Weights of a small GPT-style language model, trained from scratch on English Wikipedia: 4 heads of 64, a variant of Muon for these matrices.
Each number is 500 + 40 x the weight over its row's rms, rounded and kept within 0 to 999. Layers, rows and columns count from 0. Numbers have three digits each. The size before them is the row's rms in percent of the matrix's.

# k: layer 3 attention key, 256x256, rms 0.0295, rows 18-44, columns 0-255
# q: layer 3 attention query, 256x256, rms 0.0296, rows 19-45, columns 0-255
k18 122:497510493526478564490436525530492548491465482508436495467603516450507463499535447469582525583489501521598488433563564562448524491431512457522512556412505449541560523429478524471508532466505518468533523489475465473458434504482504477450442520491533482533535412555429464505472500414478468545528441524468479513490564461443549511464562445382526487465499557436480445465505533524533458485510447495441465456494516536488553467472532455485505525457535511525514456539521472518517475476550523548537486455472508464458458505542488556499562458518466438578541567538508463565500459514438474521526442519511572509541511492445538585497546461528509509443514495463597434578477526483557461469497459509485461469490486488501491453488543516492475484468494522482479531532502535457542548463439427
q19 107:550488487492539447476507508472482543484495462458503511503481475445456559531571598492468568468500438460604477549484558522531506465492527463539514389529533540559506582444543475584513480511472571528506553544492493480532517497478431431532478512476574447512502464502508552567531448452494520530532554564525526515513536489499522422512531545497526447467539533517460481452502497455481500477551533523439504451479480478468527499574495463530472457506518509517505481566551564450467496457559460487527482527533538508467539550443595499443463520523534504417490528519462441486498506552523491455469564498428415471542519482486427503538464546420514557485494462506547510443533451461575522427505519493557498476501509549530548525533491622421469466458550517495515488482519501458432486449530508
k19 125:515485484484490544463517514473503489501523558552498526494523559502525458476498439460519485530537517504548513468436520498500576549493555472515502505499528502420524535504515448547599453509568532444527604523558588405550579536471544534504532482454491561475530527504472510522393521484513512536483524574538497495487499426524511486506537537455501458537552436485532551497494480520549543542491465504435507472510557484571497475523404506506561533434497514513445507462409517487563495448504469476441425486498435489412437519477431474520472456494516471554488419509545527497456546474515446481552497532519507534562552497515564438599469425554450492507507528517463440594444532502504488474541487477490413475529491521480513561471530434482581507499454534479507513476507535530471460468512490
q20 112:425438563516533503528471467478537434582471519538495464520507525441440545488490485503500494475438519505502462503462526522407496454538526454490453489513461506423526530454512480482532459527433509533579533452537506445516455424468473506494481550496546461525454469471473490541568552517469517468530492479514455557502521512523503514450505648549516552516519566488484435513551501515442424469537474582469479414530461531532589434515563499505460526486443548527536499462541527517488449506493416522523520506462515586489492498491453493478523491451442479464593519435464566570502522497534515547536494523485542505533550546518542450471452485515559472544418458507576477459557497532488567507592462451516473490516551433506454495482502474460469441512451517506551488493507504520514492598458512
k20 119:504443545481428503504463460582504433480523463492418452496551475484555470489569501521474524472472514527563504523532455440555520531449479473519522577530511518475455528433479556459470537518496504434480498543497435486569494498595458497507506536448545517516408530508435491501543471444511539495466529480551548511475489468524461456423524446458475458512497499457498529525554483484490509470561542525500556523491561459535473560466544520505549501465457421450428462495517555504407531464435473491503458441539509446472454490444482447497491498478513485500489487473524490488502453504531512470550553512471558459510529563499536530616526530453388484499517535551424448515490514442498499414483522536549461510492492547543556497430473527563609503449478415522540516501470462430462460505526535
q21 110:541503501507514430488519520453475499464544483453465562493543466490512497515509491543527500592485474551454510558530558460495547520524467482526501518494463495509497509489479500511535550481486492480494540539488471524499469515442452552566533555490459428516511527499466525494510414505472502431469557524452457407453584559516525430533558513564554481508541528494531575562534494537544464530514465517487538486510519599509516547542525496527518519449472510430505482415455513569492530422543577530481499467438509606473470487492562496490515519467472553486533571443480469489539520421606504483536560557513460494551461585459446414504462560470500522450460375488485538540534466475478502473477470459505538509492545430514503517438488431515479554529569481515496500458560476463560442548471481
k21 113:448432476441532525467511499493501450573517462563487482509452538513516537524516541574520509541523503507501525494522462516447498454407446491508431477505468533438492470478549466515506514474521555516424519528463499493580546519495525500566414517517596527530577511499499508500480524530540489473473557544454544408496496560482498538449406477553557483553496540519451485541461460504488556478478447522463503519460545474543524563423446507442501466537435422564447481496534476592444509476501500489467464542478448481514527568435442498563502468472518462512465398599461484559488468533468454503530537562521494490545538467430488512499511521474433567477463467531505485576464490514439512502536481536489461488499478426563502434474464538511523490518461466534454457537546578526460541457549500
q22 119:510465467610506499419601458520531503505540606522556522524453518503501582473470451415521545492519580451452462496527576505564434545497481512508524481585494494589520490423425459522424454514453568497499496510463505474481470535490504527469566442505473499486449530513565534479501450481536493462469446545576467520533537506506586511416492490516466545478521512502489441584487437551430484443560529493509556465528530499511494495503505443508433559491475491558475476501466441439532483488477493494438470467465442466488492493540500528513500521495448497485485526530448527501514568508558504486549463488516457483571468489513564578543476534498547452522464511473544524521497563523473459530458472554542481536490539511463537572498485504454501506522477529528490582521553542417511467542588521
k22 115:515488539445586558511483498549497586518492477516439509454497504490545488571402519471449471492494535500443499563543514533511509550431496425543510421486491510420515529556527504533449505493495460557472477534499585517514622448527505512461478474513457453563556449489535481495511512495546467594545482499425548458553524482484509457556486439510560453454478480514531489548458524523517472467485525524524507547456453490489484529544518443477580536498548499480476572522519491542459469486495625477556484420487538452494529468443509514478439514469454583539516487484505453503500526575531522480469452475513548483482477457483488497415504474437441503503474431460562498552507425486524498449506530539543561518450527492595520495459510439447498483452499534522515485474509544525501446462518399
q23 122:469459482468446562567485520566432556508473469551521461498503504444492622547537596530521523499554478536528474455549511444505494519477554448466472508541491550409537473561482495472511555441550419433496506481409520517450493552510513500497456460522546507469507510507479482527515441541497530454492450426474509503510494477514441521507538470540485438510522486573486583533490473541450440512482468510534482499499516531499488529550559504570512478478446465531517506526516517551609476525507535522545556518430495524488530467491543445458450464479554548528588487441470498506551465527497564486582482465516530446523520503476529484537577496550565469473448503533488538583474538425514477444494495489600584522475497525543506539450488494488540456451562495474583501515482588491505470451512540
k23 118:499504481499477423520506461548532410482551606419449604529496554495524503483503517479492480486451540444514596504481507462486442484504459509487460576540495470520435526486514504497518527476509502494496516501550449506486514478529596553540567534512457462490412444438432497490490542519490473498530497585510532476468517506453465432535494491530453523534506500502496442523586501508517520497486506464558523449441496517521512540488548540429497398468512529591515465502533493476412472468548468508517514528548506469467545478477503559493515504524412461538444590578527512488494501544534519511507497530544480557516432515500486581519467509487457547537590518493527557531468443558478578485513470505488411537504510547552556530503437535429473485488522437506447479518547511523489430490508393
q24 120:497484464529599456542471489442539526416491470495593550487512504521573466475473532445555549463551600501526496511532470487560489489544521487519508520495479462542516432529538550522545527558497501504442469548514460500486434550454444551469477525512539498492484481529508571468481446489455446496486492499538452462467531467445516464453466481544428579564478462472445464460534557501512465506512573538554504464492487426468481498497469506511511474486517465572561554539568505478486564575412513466442513440400478460471484526528529471542475443475516423491529501546520497465510565427529513505472535485527538499453524533436486580472578443485532513469471430499516557470473485564539548490572516457424481480554495538552560493502416493488507554416490468530443495503525558501526479500519496
k24 117:509540414538564524557515546543432621613489463580533485469445465527481534491469513548449464446457438546450545523505570549489536492484523544502533420478516555487495507528480479528489495520563456487539450441486467518464475474517510475493438519514512484466440513519464522493473501550522505568475529504584472548510534448540508513571545474486497483513570479454483488522442533473551508564531523507504490467574550536584501479447445508539580479531452504489543515570461543465478453470523552547559461498531454588537491534471516417545523529541468530493469534450507489546462464528465473568494514520549433556494442478479452494494453521534455533451518493507525485548572419442461506451557485478532519507467417485546507488494420470508455418484499552514491486496551489489437441494470509
q25 121:497516513488501520532495533484425507443478453517485479513536548494530496557543422492564535502470502471543553521452463531585597558501494498520536474572512467512445465552478543498512544423473543475532446540562538497452526532526550453510495471482466510494477413535529553495462544465513539428560467525516443473582469607510448503484505572500528464549519449492456451474510417548525549409460479529511465592465517509502433520533441539571472549523499511513542491399514474560552487472433514527501476519416469532504520471543485575540575518489516545456554516524529531531516526472452475424475479565476469439475475529531534441515531544488509463494489532481467517480478491484496506452562485520436485452491555547452490494527475450570480454567507564468464445442546529560532491523473515
k25 120:436508469446492491473577535395501514532468438485457466535537541491481478516489493478473420455464492403490540498517473482438491497546505512504488466459514554574497500444554501443483569514490506518474502494420443463494494489566514457510473511553549493522497485515492457546517521530536556511522485492513476541489517526521442434477439583515533595486524462541484449408502504505417449461518507525457467535563490522558547563454460484528604505480517523469527486496499557471529486534505427498463468561482524510544472542504533496571430500452504492480538474478466531408487530541512622474504548519515559539488607464525386574484449447543492536448525534486508465479514508448486444475483511573443517478508441563512478455513535507439477471418508512522432512449434498487477508517491490
q26 117:514540472506524503507484439504524508488528429473473414570529612527532501535552436464506423504538511499394519499477472457482465487553508517498447508535493478485510491464500435492408538479495567513483510408464445577596515459457495428497513566470513437513459483490411590489519445528473483492526506486527471555513581480533437510472508468514500500467467506463492489492533553490535470535454498552477489463516564458529472497530452487521518473513469430479466525455422499480531518445479468515518431454513551507503515543461480465527467488438545446499495537496528437509496523525513486538446533486567489520471466502523441573513473450427436467418527428538537473543507493484476483444576437483507439543498519514572480512489392443399522491500571501548496572486496471576505488494493536
k26 113:491464542472559467490508476486579556562499502481550485555531474533531548507465570536464520518495559495536566518546437487493510508461473480507426511461518567450513533496459482497524444514524480594510468526458487418599514443527484502462493521483563562438440496544525534560533436484493489469489551499413507481490477492504508549433559577477497486608455562526460478496506442477549473522469447515493491486559520473513510536534475523563471496438482510541471531549439464548401432533514488512461485533535484516510497528446527488527525522419502546466413551484484484518433528468437568487555541539537472478474535484528547483544525562487497420442467466505459553537591499539506514515499545529416595453564500553500473531535508459541506528468477483554517463499546569504527425476513522
q27 120:557489491516508521482489416592561478534519447542440477423469488401472540465543525493451483515561536579485542476444396422551465511517496587495488489492551554521472597505483546545529470519461524562581472555448499493483472499522561466482497660506521501476448527536505484488474450546448503602469478522525502471547501452555535509449506439444511471529489471431544544535463499457491494426532489489579418537524486505545520482474470557541495556409548484502498475540517542520485510491534520520509491445477470560553488517493517458505502478491491514468484546511532444469525534483484476513501481466501494521498470470515514473425436464465449544518496482446507580471488506522455429511483509526432536407477469520504453461542480557515529542480471508495553513404496462481525536478479492
k27 116:538511528590506495545511588451471529530505506470436503544529490507497518425488476473437512470521521457468490466477490523508495468549492487506453492385588537533482533519500486509503450538458551494434552449469596603449488447449405442482558473467505539479612473533512502510441520520582552462595463494506493458492496522462522555471510470491472533571479498531475506561541477482465552503458474456551566545455567576477482496484510470512483484532530576476522540540469453512493531537498527480538541499448573516490519519540489447462555491522500451468526526402499501583502547496444484433452574488548447379425466572542530508476445515489458494536512538551527455496478497536527494480483506506531499539454526506481445511477452528559502473547500469519488544505552504509504446481518461
q28 110:429529503494434557516503496555508574502444434522491532536458522502531524483537529536563485495512536490582598490517480407520516503504478498526461554467478460540506475491487523511553463466516518532481457507463436521510421543471592532488538569465522553513454547425509488481521518529452433519503458496455498488527474476452557532418426538534545488525561485502495472537516426555459438480480439577475492577471506475478506472480567471535516487515461535491425526499384508548414494525522524460460455487530493517546568557483496526456478454452521527506524489480426456539483505509472382466506501525472445412464497502522494483515559500486407493440532534538443476496468486475493552468526479463559521455527526487492490529431493447511525558530483597513580507562489528486481586502522515
k28 110:486449558460534548456491519567462416522496487464501511543544535470499546506493478460466559483471485543478462528402542545541458493491466530480471480515423465511480514550541555433501469496481507503472506508605448546495516491433510408535459463484557561427534553488459492505523491540515542498520544492492533500458448565565502542521507484531483484482488481570564470485540565468452462548586517515495548464449546521468547568552519502490451431466426455494516530548583532510485445508477426506464480559574594567477435546457469435502454514578551489423550529434512497457458534500501516499488554545489493515502515514578408483487432489538492460531551492519513430485560444521538456512512535567475557472482544457528502501510526496535473570530533477513520468482525567459502504491454506
q29 111:416501485574458577517506501551480510516460481464504526535501441552565565581533562525435521483456557519489446475532406503449622554437574489596535492483539499544517487536457519533439529547449461476508475510466528530505488517561467511467470479477519466530512479467468516515552478449508566536472498511410566500504493473478524483472555437488405506452445511500464539473544565514497480482558507484510509458533482513526470528476453454533455458510501502527445543484474508406531544474488550511448504509509453510517504497517483472514577521471539412542500542499435457498528472447458540472545484395431539511455484496491450540502535485480510461578570506536560433477455423494539468447447498432499479415562526569530503534451477482564508481520514502525556537502498532487477481516539503
k29 108:549511489513507494502537498529474502487443480496544527515523496408474508500467458523564461572486511511465427510489501560504468462449507524459575534468507515472494536468471486449535550485539457556547535512569548516473468510492510537549533494521500524423476470452495579578511516499580432526517475511568483525484475445477462492513484528556506562544430459479509538472469468439421548506587538520465519459446508506500534480586596452429504524448496520482473507494490583503518408524461546568455500529466546507471478453542431533531532515536464544478532464454545490480502463433571504532470488456595434503581519527481467465468467506518492511490530487553522337523525580578474454534480538573468495547461472509473514476452462452484513544525457481482455468468557480534476548491495503
q30 118:502539546534442496525498509565477559526500538473489529511549487482470523592465479446498460525537464509542498498469477526513524527489452481449586457456421431454550464516476522529455482521480557537517504561489498535480582494440538494401494548468476522440461530454492558544504485381521495450546516531526474534477570539492491557513473544519487586509517486507496573567586494533512482537517476491439514517482515480451523520514442562478524449507488540459526464578520521549466553459497560534495483500505501507458576556458484460548498537514424470451420561476493483490558498588466503523556559502427493474456498464520547521503528502502520550472574517443422515460473577476532535484550476516495482558571456476449477474572451449453475500540484481544481593511491559552451537464480555
k30 118:495474502520471476493512421511440453441474487490451471551491484547491497539481565487562484527416543540418518480457531466505528434540549449498520532470541538487569557491478541506559488467525532515502546479511447524462491463489518517449464477516502524453471480572468514567531497536420528590487524526480521438518497543492560503497465481498536449511430461521525502518432514537523477428550450496439469555531557547459435561538523506577486507501507456500481483502476464526519462467487438487543475540526540544516504508521464556480431480498488523525497464516448521456443517532493419502590457495557629508421556512494497520470555515488530486567508479516460453470503550528475515507447526522494415530445485469568440552479439436525466558494565502519549415530445558383465494534463559
q31 113:535473493509538503485551470452509495468460583597551506480522540517544506448500501458468529498474421491513385480530514556513487493507465551569461597560484571427463524496525450483491517542528467517511481482535482452484592514519447494467452445490513467541471461501458465523548505485522456471504483407495549530570519516486481484512470507507449462474518496501467517505437432449506460503518542465500541521555498458428517507483505439411444455539518506439530460456394542423523476489437529436559443491453438508484429427482498409488543499513484513523492533469513493596468534492545510521497424521475526474439456494538486459435520483562509524497515506487520499449498490532536488589436491464409544523488509545500522527502466498464484467571597516523576512551530528536456545548518478
k31 115:562520511511524519424453466540522419520495566600505464427499497464459531511490559483486481424498572553511481558541477440474507444470471482558560492457501468510421469513503519497485506464458465515492516520525490489476461487519517491538582565529548473469386538522558486504441508463475479508505418511501480465519541458529533470536474609465544545523436513464429462424484542568468493553516481541523468496517519561501483536465484453442507515557512499445421521563544508484487552476538520469523472555473488468496481435514503568531549582509450484533541523492475475400544516484486507598516495452499489498471501413531509520534471499496570450513515521480539578552466586555437518480496460447547516454488576486396526452454511522503496476526465522493527459473473485452547514457501545
q32 108:526472461483480462522460485450485465494491463484532504556495488514501580451448451554510473465477500562476412464500540515530481535483462428503486525519491495430461520520518555514541503554556499551461539469541508567539495481429471443463521505495554544528528560523495503544418545447531448434477491551447458522562532576491572523502505530472540521484466521543537499491547522546499493486475407629536488537520538491474491460523481504498495565485498506469510417427555481443466555549555454503509465486464551543524561521470499507532523455542478433482540583491455571474519470505475604501500522491525473545541603533551518453479475513489493504531502468435484531489516471472549488468474557497498547540540462410510516511549477508521466553452509513619584431417498522481570540535490464
k32 089:517565489465474506497510417488538439514498427519505466492434513507548509448465459523469492473474489444508531462578470484484530532473545512482476493557598446526482520487520474501475543481590579504490496491472507438464560459519463511498492503460478445495532425460520546453514479474499472513405471504471542517522487441465489516545458455481521488432565491527507491452535457492453509486610464415474423489549433509586521510488461485505501547459519533534531544519515586467522499457564488449518598536480442513583515491490549513482560502486439567552436541493538493589485520514463605495424448459468518520499520536534502507511438542449494510479461486465597575448514513574518481483455529531492518495547561517472546475541477512447524475460486548441482517568487555491510483479521582
q33 096:477494497467511466498601532471525478498542563510471493510504459485480541592453471479548531443522446422492438497510529528558459470431543575564535517473472484500482519461477480445494543495515615447440525496525455485459561528509472476610486468516470460521498533502489553543527551483529496502491532563525471492453538450511481544475528470497472454480523483527572466478524465464487570459394521507432586470443517486505421577472482507470505453521535550495497516404502502520546463456548494489507412487462510566540540482485501517484576563487554460502434533435483447484473557494504480437560474541524531480466438520552445501556498510430507492508530512456526480487474516511481551549552504546538447491510544488550439372500521502476504406520464486493461519494531518548502454524517426
k33 108:490468500455539410506431503482513493483497441553458506503529482520501485483503522481516500533498573540504478484546501481448482515518510547483430489504480526489520526549529574456485416532584486464553462518518509485530565483446448519440462537451521505489479492519450568508530473486497498505484495555484465542569485523465521493482395553489540519566477467491369466478517531506520439507472480461504406503518502512524532503511510486552494484479528443466585541498464453535484520497452535525470417591495488426456492449502551497519482425470487506532546452590560480515499382494411469495482537420505420551501553541453510517410520517616509450447440579507513498507473503443543463475502498456490488466507458452488560542548452543485502447489481502524512480511536488474628512483522483
q34 096:533536457532515501522465536488531500473563515507584554505523443473509512477504488545420531455531511483516482493521515544488478553512556536483468513534523478470430529443443465508478486567501536497547551451513513517547522422529504463523479472486455493498546491403412515487477524531526429480517486488496531465451469488471484482557527568533553589539546494510569543548447430495458551480484474481424466471522513430487458484454560519572454513487466431500536427521498475449422520527504498518543558445496455443520508489547453505560488531530500479509556441483582531465503459456450587572452521504482495465516469629481525544452497502446489553533430505432532544502475529561461550543554537503494593483476515507433498533492437519486510453507566495558501511497518536558536581472508415
k34 100:487524513532493507489456496528445469504485520433459448418454505530538551543482485540550531513536502491500461471489471496556501449475480519541475468514546478532520493539489500480535448471538524551474473430496486510497437537450515500450444547625511468547378404491583427509527486399449569482508432504557503564535517540515524507439457498452466433445424475496401516490500517488526442542485462545436551484511509502573538478524506458515538556534486533509507513559564449540484487514526499528471488471541470485573492533493600464535483438465512502569470558523505460525478454545511467507464563508537440519456505465483536478490582498515515468538481435456486524453547436517500451479451465557528453477522559416475460484526485475460402537523544542497566476490503487543462485450505496
q35 096:522516520536518483566414477443553503537427530469551468538489498465543532506450540465435404498443572505441496500576567567447493533497500378508439523542477598479466508517420513499477476475561464546481488521540476527534530507517459504458498497532540463563481504543510456581491457475503492478466446542437490506542517502538408489512510523482503497488500478565499437455548479518494481489540482571532480556552475432502488498485514548547554499446521499504493486527513495432455529531519492471555446510464474528482533518541537421524518526423512486472482556571461457480539466526402525451480488531460457544426575518492472439475476436532444525553564486487535537529495483519553484473499607569480516491508506525568553515536531498526467562498528524519463546483555531491508404519469557
k35 099:436575450545485538520522507493462549476515490471496594467506551493476480456485473521586570467518472521611482504458426442507526510539498569569590534550521574534413453504481444547491467470496499577469474545478489547502457511473458560525533517485465497449545498459451469473471531471475452457530492435514402529500485545469569524529523503539481531468569488503532518458511504484547482512481529528502503560494578533453444462437592481501476526469538526531508485495514542435511521534449520468486487521506475514527488595531555500443507535550511511454536515526506481470480564477459480515496513441493532516501423524501507473502436518542567502451453451525501382511472540519426471520537460461529464541537453528454540428555434520444490446439461522527511571546480490568471555476518545
q36 098:485506507485504431447518506509476472533486539468494468468549472492419394534478525500501495454533471489417519530515470473520444488486482572467546491518507434508519494543484552427461538531413476440529478539541536470516518476523510483543560487494490465435499478400550541515482493523503476504457508546567591476515537498513526547508475494472434552479495497421439477457456494497518481517451558482466526550482505432460556503553500499436478477535505467460522505573481484477468519445536514529503450499518444491581413494552450506463415432467512579493491515447464506467459537456463466522514478510553565401490425497529503519485488553476440474520460459492524446442523582518465576571528415532558509491513550565513534529510520544453504463513626555513495505510478451553449535467452533
k36 107:510472490477517468487412533500544585429483495470533529523544483482558474542499485537577459495573508566526530500454541504480449427514499468524559585491466523488492478446481440495530478573483590547544486572538540445495506457543460518460448517531509442546436462520441455484543546453492505488432470493539460609482494477530502557530525528452559479426491482476493480541518518477446447431523459532503593484474558492496438522509463536490506543516487493436476501462526491508523462484445466512410501522556460475510524481465487593509483530529500543434524458530537497494563443507522461479522471450489484472503524470511500501397504492506491465521501485483490516585465550439451543495518486455470526415454579517398552485500435506499490558465569482458502411465478446484473457437530539
q37 095:521473538507540490468510509497530416514566576535520499503534470482479562592518551498439539551492501463552484565529487468554517496419549545488486463452511405490510580473492463444545452526555493551515423562497521479460526488456534447493444530502430430504515486457499532486499479560504553575436484532547534578502534528493501487480454522478489478507531476460414468440453575494500493537482458503444504532440512442563445566503512519480430488577478535467451471534538553497556430544562470531528495472583466534485579482534497473471519484466516549594512505480553477475531484444497451423479532549506541445526475516504530506520444528431500494454493480471471474426518518484454569466554424493521464552515576485491503510518449526463524524555410503543512513503421518496452516506524477
k37 104:479495472463553482519488465497456377453489536478482489548475507543507472446483486519515471471536554465515454463472511499429532527539433443474505501445533500484461492503441584457473453545514533581610507416512478516500506434488421456507514456471491573540449464512461524507519527465478532467513479515509487423518532486459496462463501617484499495517444496505435554560514490519550569462484495429503480491572497506532511544450466488539564471494504382499500543457476428512530507447440443519380498518483524527452491495529467534513450442531535498473440464460560510560500448447462526469509505387452515480510444477464445499449451498567543452516477493537456467545481511525522533530510525513474496440485445539505480535517501473522486498461564486478527502445437536530594478433522449
q38 114:532440512592435481504433530488459499540461577522557392507572546500493470451510487504479499446562453605532473522525508494518521517480577459506422468506494507499530587542501523457466473497473527437493478537553458481491416459576551528504449525483525484541423449522501518493526511554511427497516481435431554549511535474471489465401471470524497544556533488498498467540549553480552452560470456584436461514475513519486456499461531504559481559483513572442493531447510504530504539499519564505533552543504485448536503477548500483498401427445428546471445467468501504512552495548492437519470468490475440498528554511465582519522486511438525408499609510494531453490531480551509509520502459511507534497447476555534454526518465528526514530472472502476549512468450498510489540478549477
k38 105:442577535455548560543536433461510386457502474475482563512493586494499527538477499484439486434495437490521551498499502525547486500493457456498566546539519386515438423487503540481516510547500501508555543482543559496527551517454489458526525461513531518510520471453482453506470497424467486444541498497547439463470474458496525534493531474461460477489493518567508436495529503504511481453589470452515548476533513546454562492490515495498528468484448458444485523524569515506477456494515454486535456499586442498538501544533445398488507467519534541500514534529495565498487518479520508541527500537459542520441533457565495506518601542508488536517470534469445499450580469536486514471448566480490541504498502545549573474605491484485497565510531493547502562551463532414515419569392547
q39 101:540473527582524583400476513507542482522419520468480430511494544526570484538508548462495554537476484496543566510512570514430503454499501504424510454486443471487548508544484534488525447575467496532512477505517538478533478465484473514438523537485472552522427577457491518472523522517489549494531496530453467497479504601493439556506504440460499425541483527522466478442467556529468509496488568489474600444441521510610496524527489491511514459529520546549481449464471504495477497464531575491491413491490522569537493439565474570521495444532516535503453527539515480496490444438475500508489471496497509588489477474471483449530518516518515496526461524493478491531522457485590498490534482549440462503524582485608526495467506473472485582572532564426545442492502435545416444506460551
k39 102:455499458524442438530516516523471526557498480512505512570489501489454483406483512513498440556420488513586534566465498488513518491527528472550542550508516497541463479537440507490490420503540450476568484509462512416523422441509459488494558541512559529441479510479507493583497499468532536457442471499478498464508469501549535538497408520545542498492538515469472565499549536456438482448543502495479516480481533405467475514472498451412503547515488418546450502465439552521526502465440475449529547546497463464462452528410523482500470470507545541494546498441579465419503565457514479560565563498542577445494489433540426481423473466478501540418525539482545481509513549496402482492537495532533509438517452488482513503518467484477512509442541526561462491470457492459540560499530576
q40 091:499509462468482549539686520533478547511408522427524535512531499449578523496489495485411494497501462545529543484543552559474447476468481485508459557518557549501544434460475454422545484436489455502460415482448530507463557512458447528497536543508482477514465537442491533465471536468557533495500526545449539554497472519534529475557507503493476474502493396535507510515602452475527508541517470509488510394492548450533503489530507479536604506540500473491467448444546486499478558558578493554492479475494512539493491500486485490483538545501497508568496514502485555534490490519471440563512529561443481545502480471477466544515475555469510505566560503461408540571460435469540480521527493505455464536545507453549567513491519473550504525476493469441483501449421513560482523446529515
k40 102:504539459465512451519520528430605449531537504514510495520535489475457510445466498549490571552471532452482530547400548495555494496533484458452509465529473525528528505472487496477487460456543429490478468579512533532526615527530500489512522479481463573478408470459470575522554560502471414530496490532503451500450524458492495449550489505481473590520507422535569555521442521549509508478454475508505535474426494445491468519552464533560505403511446523541482485493506467471519516497430555538527508558552558444439511485540512509551516483534566463475400516464485474552489549483472517507508498498500572457411535530504533559435496497522496495536462497487500498525504509455525515421493516451497585474487466471521472584593452435466482568542522511484439542498569519486534503454558519
q41 095:540451508494541486399512452491487451471431493493539525537458472500492447511554523555513534490515489526489493460567502439559498477461523468556402470457435504553475510511495469542549538509499535514466403500511514470557501551579561484482511525484530535529484512545496492510502486505512467505534516514528506510464516516438556468468521481413479455522456499575497457502525574543518478508392551557446550542431513467484464590564475527479426498476541519538518492554517548508477500424531467502489504516565520468453513513477489537444497499501420403506461468509513454494507447537431529469451434489568556493573509498357534478508536580487473539461538500552478450466509507495523555533483526537483505493589505508484479548506565410484417536511483503566543502477485527475484499518545593
k41 106:459463547528470552531488512496448548527468518450491440502538509503489542443455422491508496510471471556547520469457529583432503512494416471512469501542413489466513493456534457532441467534438534563523557461515475481454466491438436545468473531481554544468432539530458463443546463498526475509498517492577455457532539539533451522514517526553501466481524490449540469504437455508522549478501374491428542509515505468522490483404535464477519555514504419509455491530480502489519507549515470544499360450508438512472462517383487505486523477530565510503529521476539539503531496488503549518406499476540526459484497491534574459573516477533587558514544448531498496508522473589460473546527562528517524507532544496505479460517576566484483502499449522432425495538494494469479442541497556
q42 097:469523494543520557496545553532449477473500557521482486419531497565484568532528406540525494517502544504503482466584551541485472509515470479541501522592508516489532541428472481455491585510429448550498506530578480484494483525478531492501421471481486561388526499416530476498477521559539518513521554493506534505462422522487498547464469477470499471472510550531447480473509484477526511490554498459424510552524539522414529504538552496515499424506459525541432436393542498537483467493536473504541454538511469523502549560530509523480609512477555476518520440534554557512507464523525472476503551488520554468504486493545437544523541434483469477498511474518541459543552487498489428468501503573526541503458547514451565461471540504581557522492402558499452437530468491506447559474416439
k42 104:584465531531489470516483490519562483552590487501583511571548511461560461429493507528476570521461500466580468570498469569535483498484462503544524446497512471481508474523507499574518537513577496540490474517559485531510462539485435417553550516500453522566463499476520470459544459478513518471461435483478518498500491483494427548491533516495511505546522473530534491467481563485431485493477528528428495436491457454553472493470516499503522542498469488432457478565506476524488529462504528465477510480583484458490450466580549494557480568525442513515511533455466450425513460520508572458449461500430536534568553501534583542528473435574484476464469534478503477403448502494470469600485504563505432475493572558471484497478513516413511590557516488494470500423451556506532431476503468
q43 100:545547567584464535517559505513567505449498483538457492438515510503472502419509517522514467503558569485600619528523508522529456521508458590435633476588519457545508480479494486460569475563481526517555528520508541511433488546480482528532480503483510434482515533545452460476536472472548552523487560465509538482493491551530547535503468589534546449540573493427484528467498518461586518531516580437470490500523544471538492521474533558507513495474518495531462507557467544467407495481515488532557509460529496479542542473476490512432497485516539508560452530496520441478577493521480534483518480525564495498468506621483493557439544526467519474487493489541527470550520475496516461554544465494548560517554514494516545558427402462484533537496517513476516485567454498557486532488518479
k43 112:514478487443537494515479470519466458505479519492504521470492471487500505544526516448501514522597543535494411504395504499490588524468572472488472449480509506436463495540508538467551569521556454463568480460502430458487462471455464480441445505518497482568457513481492546475462577530475440521529508569486532465547556535534397465538545473486540507468447530530445546559489538488500452482465494547554529500452493488438561539522469480568438500467471492455514572445544473561513500413520423493533489509544549500504483525549484486465494493406541441435567472523461524531533527438537476493499587496464512479521515496470444462472457526538390466518564515493519546531589578482477507458505428490507491501429502485498455476470439426538486497492496443528534477430511550521525454441456490
q44 108:381502574481458503508486454478494476499526443512554456479513481561512514464502436536516574446467509500513499489473542500454552482490516475472419459480536546482474542455541433483488487523557456524443526517530467518506505449474473523494510467500515569461484565430515475525473508498485493492540405472518541488488424485512502490590511524428471463504487481478426516469492502512483458490487531440555480513508477421428491532469478448516592474439493489508518483554495473518461469515503439482510509486517472533504558504451546410570573552541434526551453485541505577512512491468496565544628589460540477484553520533495433461483580458491511576559504533505608509517463484581504465512469482525537527483520465496479434462524545524469458444453523622518513517514516437504510460538546515
k44 107:500486459541485489502461447480479550476491484485476513559501460546519456445473469464483499490481525509496495540531441423468433498506495492518473406485516493494532476451487541524490479463501416487480462492502400544481564487373476498499520460476525543510515489470494485409486449474462532521467472496531454483512539522515482546458431523481463553472465498449524522451475507528461523607462431499491489529478451503464520481503486590483447475568441524463507512539437418452499485493505494481540426551511460503493558501513540464516625436506483438435579488455514446400519503541567461442514482407493435487460543437507538462527539434491516503517444509485518481470523430501502538511529563470514419453524505483469512534485438470543522528537527444517515513504498500523655442456504522
q45 105:512518518496474473553435540433480509521410506620526485497506594537424474544490509461523482456460452471477507436471502480479558586539515487486454518544549533480503434557515531521521503505529520486447466507433508534553568502508525524622509533535486486508491499509478517538512508573483486432442499522498469564542473462494432526504481476491528425554478461571470581514517423480547528466463467465494476574474468492507461477554550420488428549511479439532435505466495478510495577515528479490532482538554483507534525467471458478478456481457515442521495479507526467597564481542454470486439537474534547462439459529464453410540456501443510569516484535543443428476476490509409488521486562462507554540526489519455526457554437495538546457531544476544479473489493496479524540520564457